config.yaml
hidden_size: 448
vocab_size: 8192
init_std_down: 0.0
Each number is 128 + 32 x the weight over its row's rms, rounded and kept within 0 to 255. Layers, rows and columns count from 0. Numbers have three digits each. The size before them is the row's rms in percent of the matrix's.

# layer 6 attention output, 448x448, rms 0.0516, rows 114-227, columns 56-111
094:113148079096096108109173130111129128100122157103127102109111068150122079111076117179114109104112117187168151132159138137121101149136111122133103166114153135111153103158
109:100154108108148153151184085123105149139117144124172096068155195107157154029107159135175134097167110183122121112103090162063136105144098166169140161109169111138141111127
089:083156126103042124158158138121190144121161111107133137181106103109094134075075120123085053115119124127092072157125112112181118126146107113206212124102104108098098084138
097:093082139120119159104135185130137113118109161149132136129148129131097166142137111102142128155138116148177104135132153107126184111099135174141103127116157073144125171160
098:111062060130136113142129163141146155134190125120091154117155118104065154056103110124126111177139162158153093099133127104099132158104116119161050147176078168105143119135
106:071170099146129129196125139078148087096139098124164100084149060138075120126126147135067107159104132149121142144117117123134150194078097158186134149095138075105098113151
098:060101136103096129154080118089115157087112106146116126123120076147156107125072133140108111115137135126181107134217150133149133126172133105146153103139121121055138069125
097:157086126127110100102143173204136160118148091157101086132122126145147092133127169135170099117101160094176080109125088171165153145114175138128165153102114112124094129083
089:122104109109091116157079128128105117161092149123098022108070135161181125127105192161132119142103152075152162120164152116175138116136170152117194120124112113127093123144
097:143184089092200142068122101167101144117082109135121128057130106117104098104148134095114124108130117142133145092106097163116086138082108131109108118139155119142119139159
094:147119184163130092160146175133129102152186143141126148110124104129064080176112076136128098117178168168120110160130093113144176097163105159149130146140125141121139135155
100:160134136097148173144130050113130146156121196086110135149151162131114150071138106103162185102102156133091175071121170095132082119152139089119156128100169108177103116101
101:128149145097051159107119126125148139099101129152106142109114166162092112165152107111127088123167126135109117152154113210159171086129173128143148157139059114127118100143
096:110213114141126144140103149130161127114175153119188159139137145094118159122165101126167078106169144141159121170085114103104139115146097118164166146135109129135148149121
100:135184092099112188117165122136053165136168087101131153099158139119160091114139041064108106096140165119119150117099097145055187152092128144126113131117142128177137168093
099:124136122094109150170117141098127139127130147137116082126150076105093147070188154117064181144104088157099164117126129050134118085157157161108043078135119137100079121075
093:130145120144145110105124147143121122094175103094127172140136076088096136148112107074154091192183116142147095103130112096124103134089169121138096121152165116111130108155
094:172168149134126184097137099140134149114170134164113114129146182130160087150091177130128132144104148095166196131176125156141141161086082169146142173092146158085101130117
092:097093227103131111105121137112084128144105114111152119151135102152209107116155081136164157080134145078170104108114059140086151099150166110182123159199151171180159126078
093:144136131119162094149103174181212136114111099185170138129107178126119177107098179182169084124176096146089108152200113129164133067170125147070151147107122167193123116159
094:161133069160149147125143187146116111130159139109129091148155139100116129091155162125131120150085158198109155156086135063145136147105130118146099128149061088117129151132
096:092089095079129173154098087176120122120155133116152125120118159058098156111047109124123091102123181145119145127127142112150114123103126051145142138087133125085187086161
103:115181131091134172109178078145140174134127094139163160116170140093167174080129110011118203142123141108076139124115112172146127112098132090096126086110096118160110156100
093:125129133177111138138120154153195151105138124183133098173126092137081126052118103122117178130096117129123092109154182144128138137078167132131094178080145169126122067159
088:198143166094106137147152134177108161107167129108119135137128164079114148154158118075173083148141160127112107150116135148172142067181150113090118069108071119144116143111
103:092154078131144123125119151128128106148128142127138140121130107148175161086155071113154099167170055116112092132132127134156161110159133173076131182162108139137155163144
096:112138158150137114163121152161164089099148117146099056126126145132070117095116173128111150120148219151105142135172138186163150157132207145149097218070108118075097080156
096:044134128102109134147131110150122079122090113111117139122178132125169166068113144097074169130151144144052141093139103087155119108104163140138133076141135118155123119151
103:120122110139134133084141132125161082099108095160187093177073096112109163124184119124095173105148073098157106026104151110131125135137186184140126109088147089133159133110
103:134117145141077172163129149166114110125078121078076090136119092084104137119118087106088159131135123146159116137123134105099085131127193124116060119120108114050092131126
093:143171168134105174075181104111114107116136117074153152155127108097130131091095107101130158087103149109127118117153145130116125100097132112184127111103109124159090042145
090:096116129141133126146070149119060149109112124071107152125138131149130112167138137178128143124086137130160105103174082151150100088153134145144116115138143143166140115111
100:084151098069147093119124135110185128154152169161164110150143111139186078109107166096149110120115148100108161132091153130130128149082050127205192178127156154177156156146
106:116124185153116152134146146105167109098141108136155105129155083107154118168106153136104134167130112163166147093136136107179115137091184139139090113097140154118105163124
094:121123063170098095107179204115182093071125108119086105116119112168176159141157173130117096155131162055090134090137130103145129120130146234201127100119125097142095160175
103:126121154148116151129145146141167066116104110192148140116077092177115074156135160140150151136194091131092114114146088126129160167155107123054077170178114159139166162137
103:156168157099161105101135103096172089159138158123123130116103116118072121124142114135149117171089095140114180102116080104146090163141178158092095130145131175105092164155
094:149114088135119119154103130166157090138093083154120150145121157182103085113107133103080069116152181083139136103089110175118174156109107188157162203152110114146118118142
106:124173117126135214113172150083118137134158144107087134146151117128142209096128076066107139080145071149105058116103127098103156142124116135099125142138089060122139140155
098:150121096097143127122193098190083125151184133107182143120159117070147139115116144125139127106159141128080137150079162185128114085190168143111107139129115139145151065162
103:146180074128149135169146099195101125152071114164137190172140146201134118191096119147178109123164177081102176125104114184146110117166090087122183119154131167165164167086
104:087139110144089116160157177089153131100125053137158121127129143122093124105173178138080079176095145138158097120124149113138144138107125132103123131110086112129103184134
112:141169145113082115158159102183128139154110144158151156111144198120112156098122148143147184125115128130128128140101052132124167068119134146097131150098132132164123161089
092:117155144092144047061152100095121125221141135174102134129167159174182114160096135135142084140153146110098166137120111153176188144133125114092186148161116170093139173125
098:128087130137188121130116137093182100150168100190116172085154147127132169126180080127155076191126174102169174198108149058115115163096131113152148133144141128144165180147
105:116186171078106126093150159166121158147161165165121048132131194093070133097108147149145095118155119146083113130102083111144134081135138140122206142103119130147125083131
087:174155189112087202047112085117139187109163154097059097151111098200181064115134122123090118169095220158124131101156130119111140099115108163168123094071142099092076147116
101:111151121106125075167114141105141157174151073095128096168128085109115107125145142156116107108080075178142120087085154099152084116072183095084120165094141119159079136073
108:112142065121147106088120133148094130133108173087127161113143158109161139084160102139171183077113062111067162124100076085132083094126097145088157106131144177160107128117
091:149111161158116131121079128122111101142079084125104159104090108120133119129145109154122182120151138142178093133217138102128175188101091152132130113117149171119076205095
102:134184128179144144146202116116164085132094097144169131143086132132078087166128107141139145119206094120167109179094142148179095122087125107101129184156148122098154137130
104:064156088129140161152137119146064079124124069152138127166149173145091068185107148168082128103127178087143144091142093221152135105059176088141212162103139159151136108168
092:100163202123163129093110116137072167082129128118127111197128159068155137070132148137147165089075088095063199108088078159156092114107168122070128140116090105119145106091
109:112108115151090089115050097178134185134183175082115135162150148045141163095167142125158135117147145108107161154013142127085092076171135066093162130137157109172195135085
102:044113120147134158200135155146135150113129106126151140133134051101173133132172126129116155187119164149096129160130103127114145143151139129120114113108094130133113125036
105:160108134142146095169143186100101124126117135113081160093190111137067139117133065133149156113184067142127116136161054116144167181117104134140093132169115128143134142208
106:125143104105078170118145106167081126138115149061147112128128133090137141108126090114161132094172089147143185132130108118128118163092151136127119153130209118156135130146
095:135106193133154131113071108129130179125143163100168130111174137105172151144119071120119151128156132171145135070099174049128111159164154101106093094113167126109091086093
110:082089122181113110136133133169059125156128186081154161180179120099142115135131109147174128108079119126144173116077147125093114132135098099128164105130131145158143134082
101:060122119122144096149160135187131144082166145113121083105162127081126126114169133112111157119166134173139089117113161174126109100099129185170116174081132056165113084193
100:130152145131124165145124139129145117089126146086115115173117134141146101184152128167183091171156071056156146116104124128145063126139148102092102159144148115124142141138
099:112151110074135147147125175147109150113125176063106135086124099136122174182149112127154146114119137126097150156120134111129121181165075138133070117154122107099197130147
096:132157157106100145098150210069120130055161148134101138150160076112089170118163096116090153120134124230157089140171117178073169095114138104193162167131105147142086123175
097:152129177121192147066112154169135160073164089107098127143089166132136129182134113124199105155130070097182155139103120157163131125100165117123110153152110115127204152122
095:182123104123121123117104095187151127164110166115174106202121169112165104105119135136132189105121135157081177123116080174138125067152130099121172124139128165144126090077
097:143102150164098084103099096181158174167120148131141101191143154083164167108135152123103139133135141134188119069066151133108134158084142144166142162114135098105130184179
094:105141138142116108142171159074140114138091098117129163145126113100132109162139045134124114146100065128152091149080085129127057166099123122153136085149146109150100139164
100:135056159210136180155118121114147119120108132078115089102159099173170180103123134146101082099112096146132125103172168098122114158073118186186103134130142114167089134170
105:172180130099081163108136122170118096187093159149164126146132202130185095137137113149167101088138180106110153128124117113092132102154118128142136110152127145161077112125
104:114125078122168111189092108089108124109097099103156098142119104149173178146149117157094143133087120133153095116131138100050099114114134134143109106119169107157172147157
107:121089167150066137178128163152141141115104153145077183096107109107183140117119080125151142144150126155115092087188108131115150135092175141192138116107145155127059088169
107:138118099155087121105091150139112126106158140073108119129138110051095145122150120118136089095158116152114082171054095136135123085137166103101135121138086080123135125119
101:125136155076100090162094102149050122152160130090131134108159081127122166090147169153117137093136133091097188137119149165092150186165163110125122167136116085130168136086
096:103118131185179152160131146105162142080131113149139101136088091127136113092169103138105145185106088133186146143167111092150129128099225168087052087140049084083121115143
094:159117158141140112149113112047136076090090115125139143082108060091162119137145135119147168149137077129112147097134134116139125116078105124157071068101154122139115164165
095:131132144120085137087111194072119092090093081157117084099128102137161166133140149104130050151129150084108124141101117132126113178075156138178150120051123153125101131157
099:129153144121073125114169129104111148189154113111146169104116112134150137100108088125131163097094120136107143138143134140130133111111127086093119081156103153150153187105
100:154098139134181126148149084097092166075096141101163159104115172134134136101095156104111173093116088113129119109140092177111117117126116131126156129120126060158150121089
105:170128178176152063098166146141125139174136144103155127105145146110170160161144129190142111159074106169126179115084138124104067155135155116135146164149141153133144148134
103:144161066150147129162121117102117166142118159127100149100153093136175131144115082152161136136128191135137111131197147126096137179139116130181112077164139140084129112125
094:078138135090108094185173086133108147131112163109098178154181196131123122140129120110137123158166159116129149197104094173131119099196174086144166102133106161155071104130
105:158125153119091132163128121143091109148161189145145167110186118070149139057120101117138126127106163139105154162137157097164114122143156100164134107140089116141113149105
092:127145147122143094150110123132086063150146139137133147138172179089127083123130142103177127116082154093118099139098111157129119122136086152119175159151113162087129145117
091:086098181134114136107144097155150113052101105076189126102133143100111115130152157092093115132108124113109141073132130164105140155060084146130107119072161078073087044117
100:087128089114116120150161110154143138098113104147162133131100148146097140134081115088120102103142117111151104176107130133064132132135100080119156100135108060146175093158
097:173099144136105157108096151084119136116191152135135099108145112072115216083108083092133148114164159173121091124127174125115128092157105133132121146066152052076079120139
106:126123104153156150107106138123120070129144119191177153133117159098155142153163111134118177136104134117124120175109132076146095134151113104138166127122111127168092089112
095:150158136107045183130156126118140154131178134135170141161123148113116149150113173122151113188110105139170082170080178108145130079133143161093115135135125071120120125150
098:120116214094081151162194124109150127153100081133169098124115073124128136124145132133094092198082137130122131121115091163116142191086113161160154111097128094145098134176
098:086070145204145097159141099132114148187132153085133130105145100126133077157130105193087062109114122104127119172167151146158150172128095118094124135148121150099211132132
103:091132177118138108092160089131119151137136146109141140119167130098141143120127118138168158106180122182177141096134137156113068153104091169102155170129205119136180122181
095:135103159116127138097158126135122117113123147152169142074067104133076113125127084116139120093094089142143116085124096168116146162102100186140140131123131124140073097187
093:140141154125101055147113105116122100147124109110164149152136134092133153120128190119112099122096109091094139154097131154093111146124117074116158121104103107118129159090
097:140101138189116104174054151137134116112167123144134133157097176161081100086155093131184126175115117137145100155133153103139132081147161125159077168147145141123131123124
089:105119108167115104139155140138097214101122121148134125124112128128064120126091116111078130103174109116120136133127089162137147109125195176106162101115107084127128103111
097:170180136148108162104138063133127115123138086209171163181120160153137152165110110069168109190110169102108091155181111212173214063180114100145137134091113103126134110086
100:104145035087131116118147140087196140139132105161110134134111119156146143124147114131045165121120132153125097072110141103118083134082125177144109168141122085111122115147
105:137121147099139073162136107145086164163083172048163115163137145130140175120155134146127158152077040201081171115084139121096096100132141138118122146153178181149140113123
104:108107104117090069120153132172084107105145151116154128192173189125118118095146086150180151151174156141080152153100103147140131121188136105056155116147108141156158171110
092:166096095111177121110136126150163120143069117180168149150149109140148171142158097102106150213149115109095115136104154096118107143170097122133116149125171133108132122114
100:086107156155113167129164157113177095120125091146145174095074105128071113166149141082140130097189140110144132125198222078160189158101048136126101102165109163174116119155
102:100104129103131150103140125108146071140164137154119112061179104080097128111116113143128086104170194156123154161077183113095125184131156123125093139133132090076151116120
102:085141094153173108126099161074136116111143108177145132163105112191108112158149172141132162135163142130183077055174177116111137153076137210123080171081135085079078091185
097:177090184119164087073110169143134110109144052147142134114062067128132112113125128140134122167097102124175100102141160093162140123093077116143099098092132148136049102133
099:110138128169115058137167129167142162130056099109090097117088141152078106122172169194148121113156145129121099192133158169138171126139168123093091150162035146100178074179
090:099079134164190116099141115158077147133076207090066071162151145142179156238099110167149055150144151142197080144201138138104131115136121137173202100096141116125070090150
113:101149126089124106143118154128198155135121099113084145095183169102136146093146093103109082165178132145124104159122110087116107099038070115101111107140115157153073131156
107:125158148152123078135113123118126097111107079089098098134126065142097125146110090115119122123126117086139072087141145134120172153104120138143121136100155117100118090133
103:142132160159176125151147098094134153155165093155176134098167124087111155173121125081120136206118142102143107145099177096096114116153149106148072098107081106099136148070
103:048108120108160126163126116143111097123101133172163131103127150110129136152105111089102108093135097119125128165103126143179111123124158099174167116076150126152102073124
096:140155126090107064094134093121077138098079199134101141081116163126103115064089135133146128062187096139147108104141094127148101081167105160104195191079124117155176154153
104:088135136097090141122139127191122150129080113084175183095137160151094146114076121135122153141172115193117083145128125086130099163130101128109133142189157187123140085162
101:137147120175131074117196098101097105159104143113162084113139123141138138135132139128110152116116146158120195115077114125089135140117074131149101142111142094084142109114
094:063133130139118137156186093141098126144110173114108062162069134110137103108096153165091162115120114140135149032101164117127074138119124135135128114105159103120116104160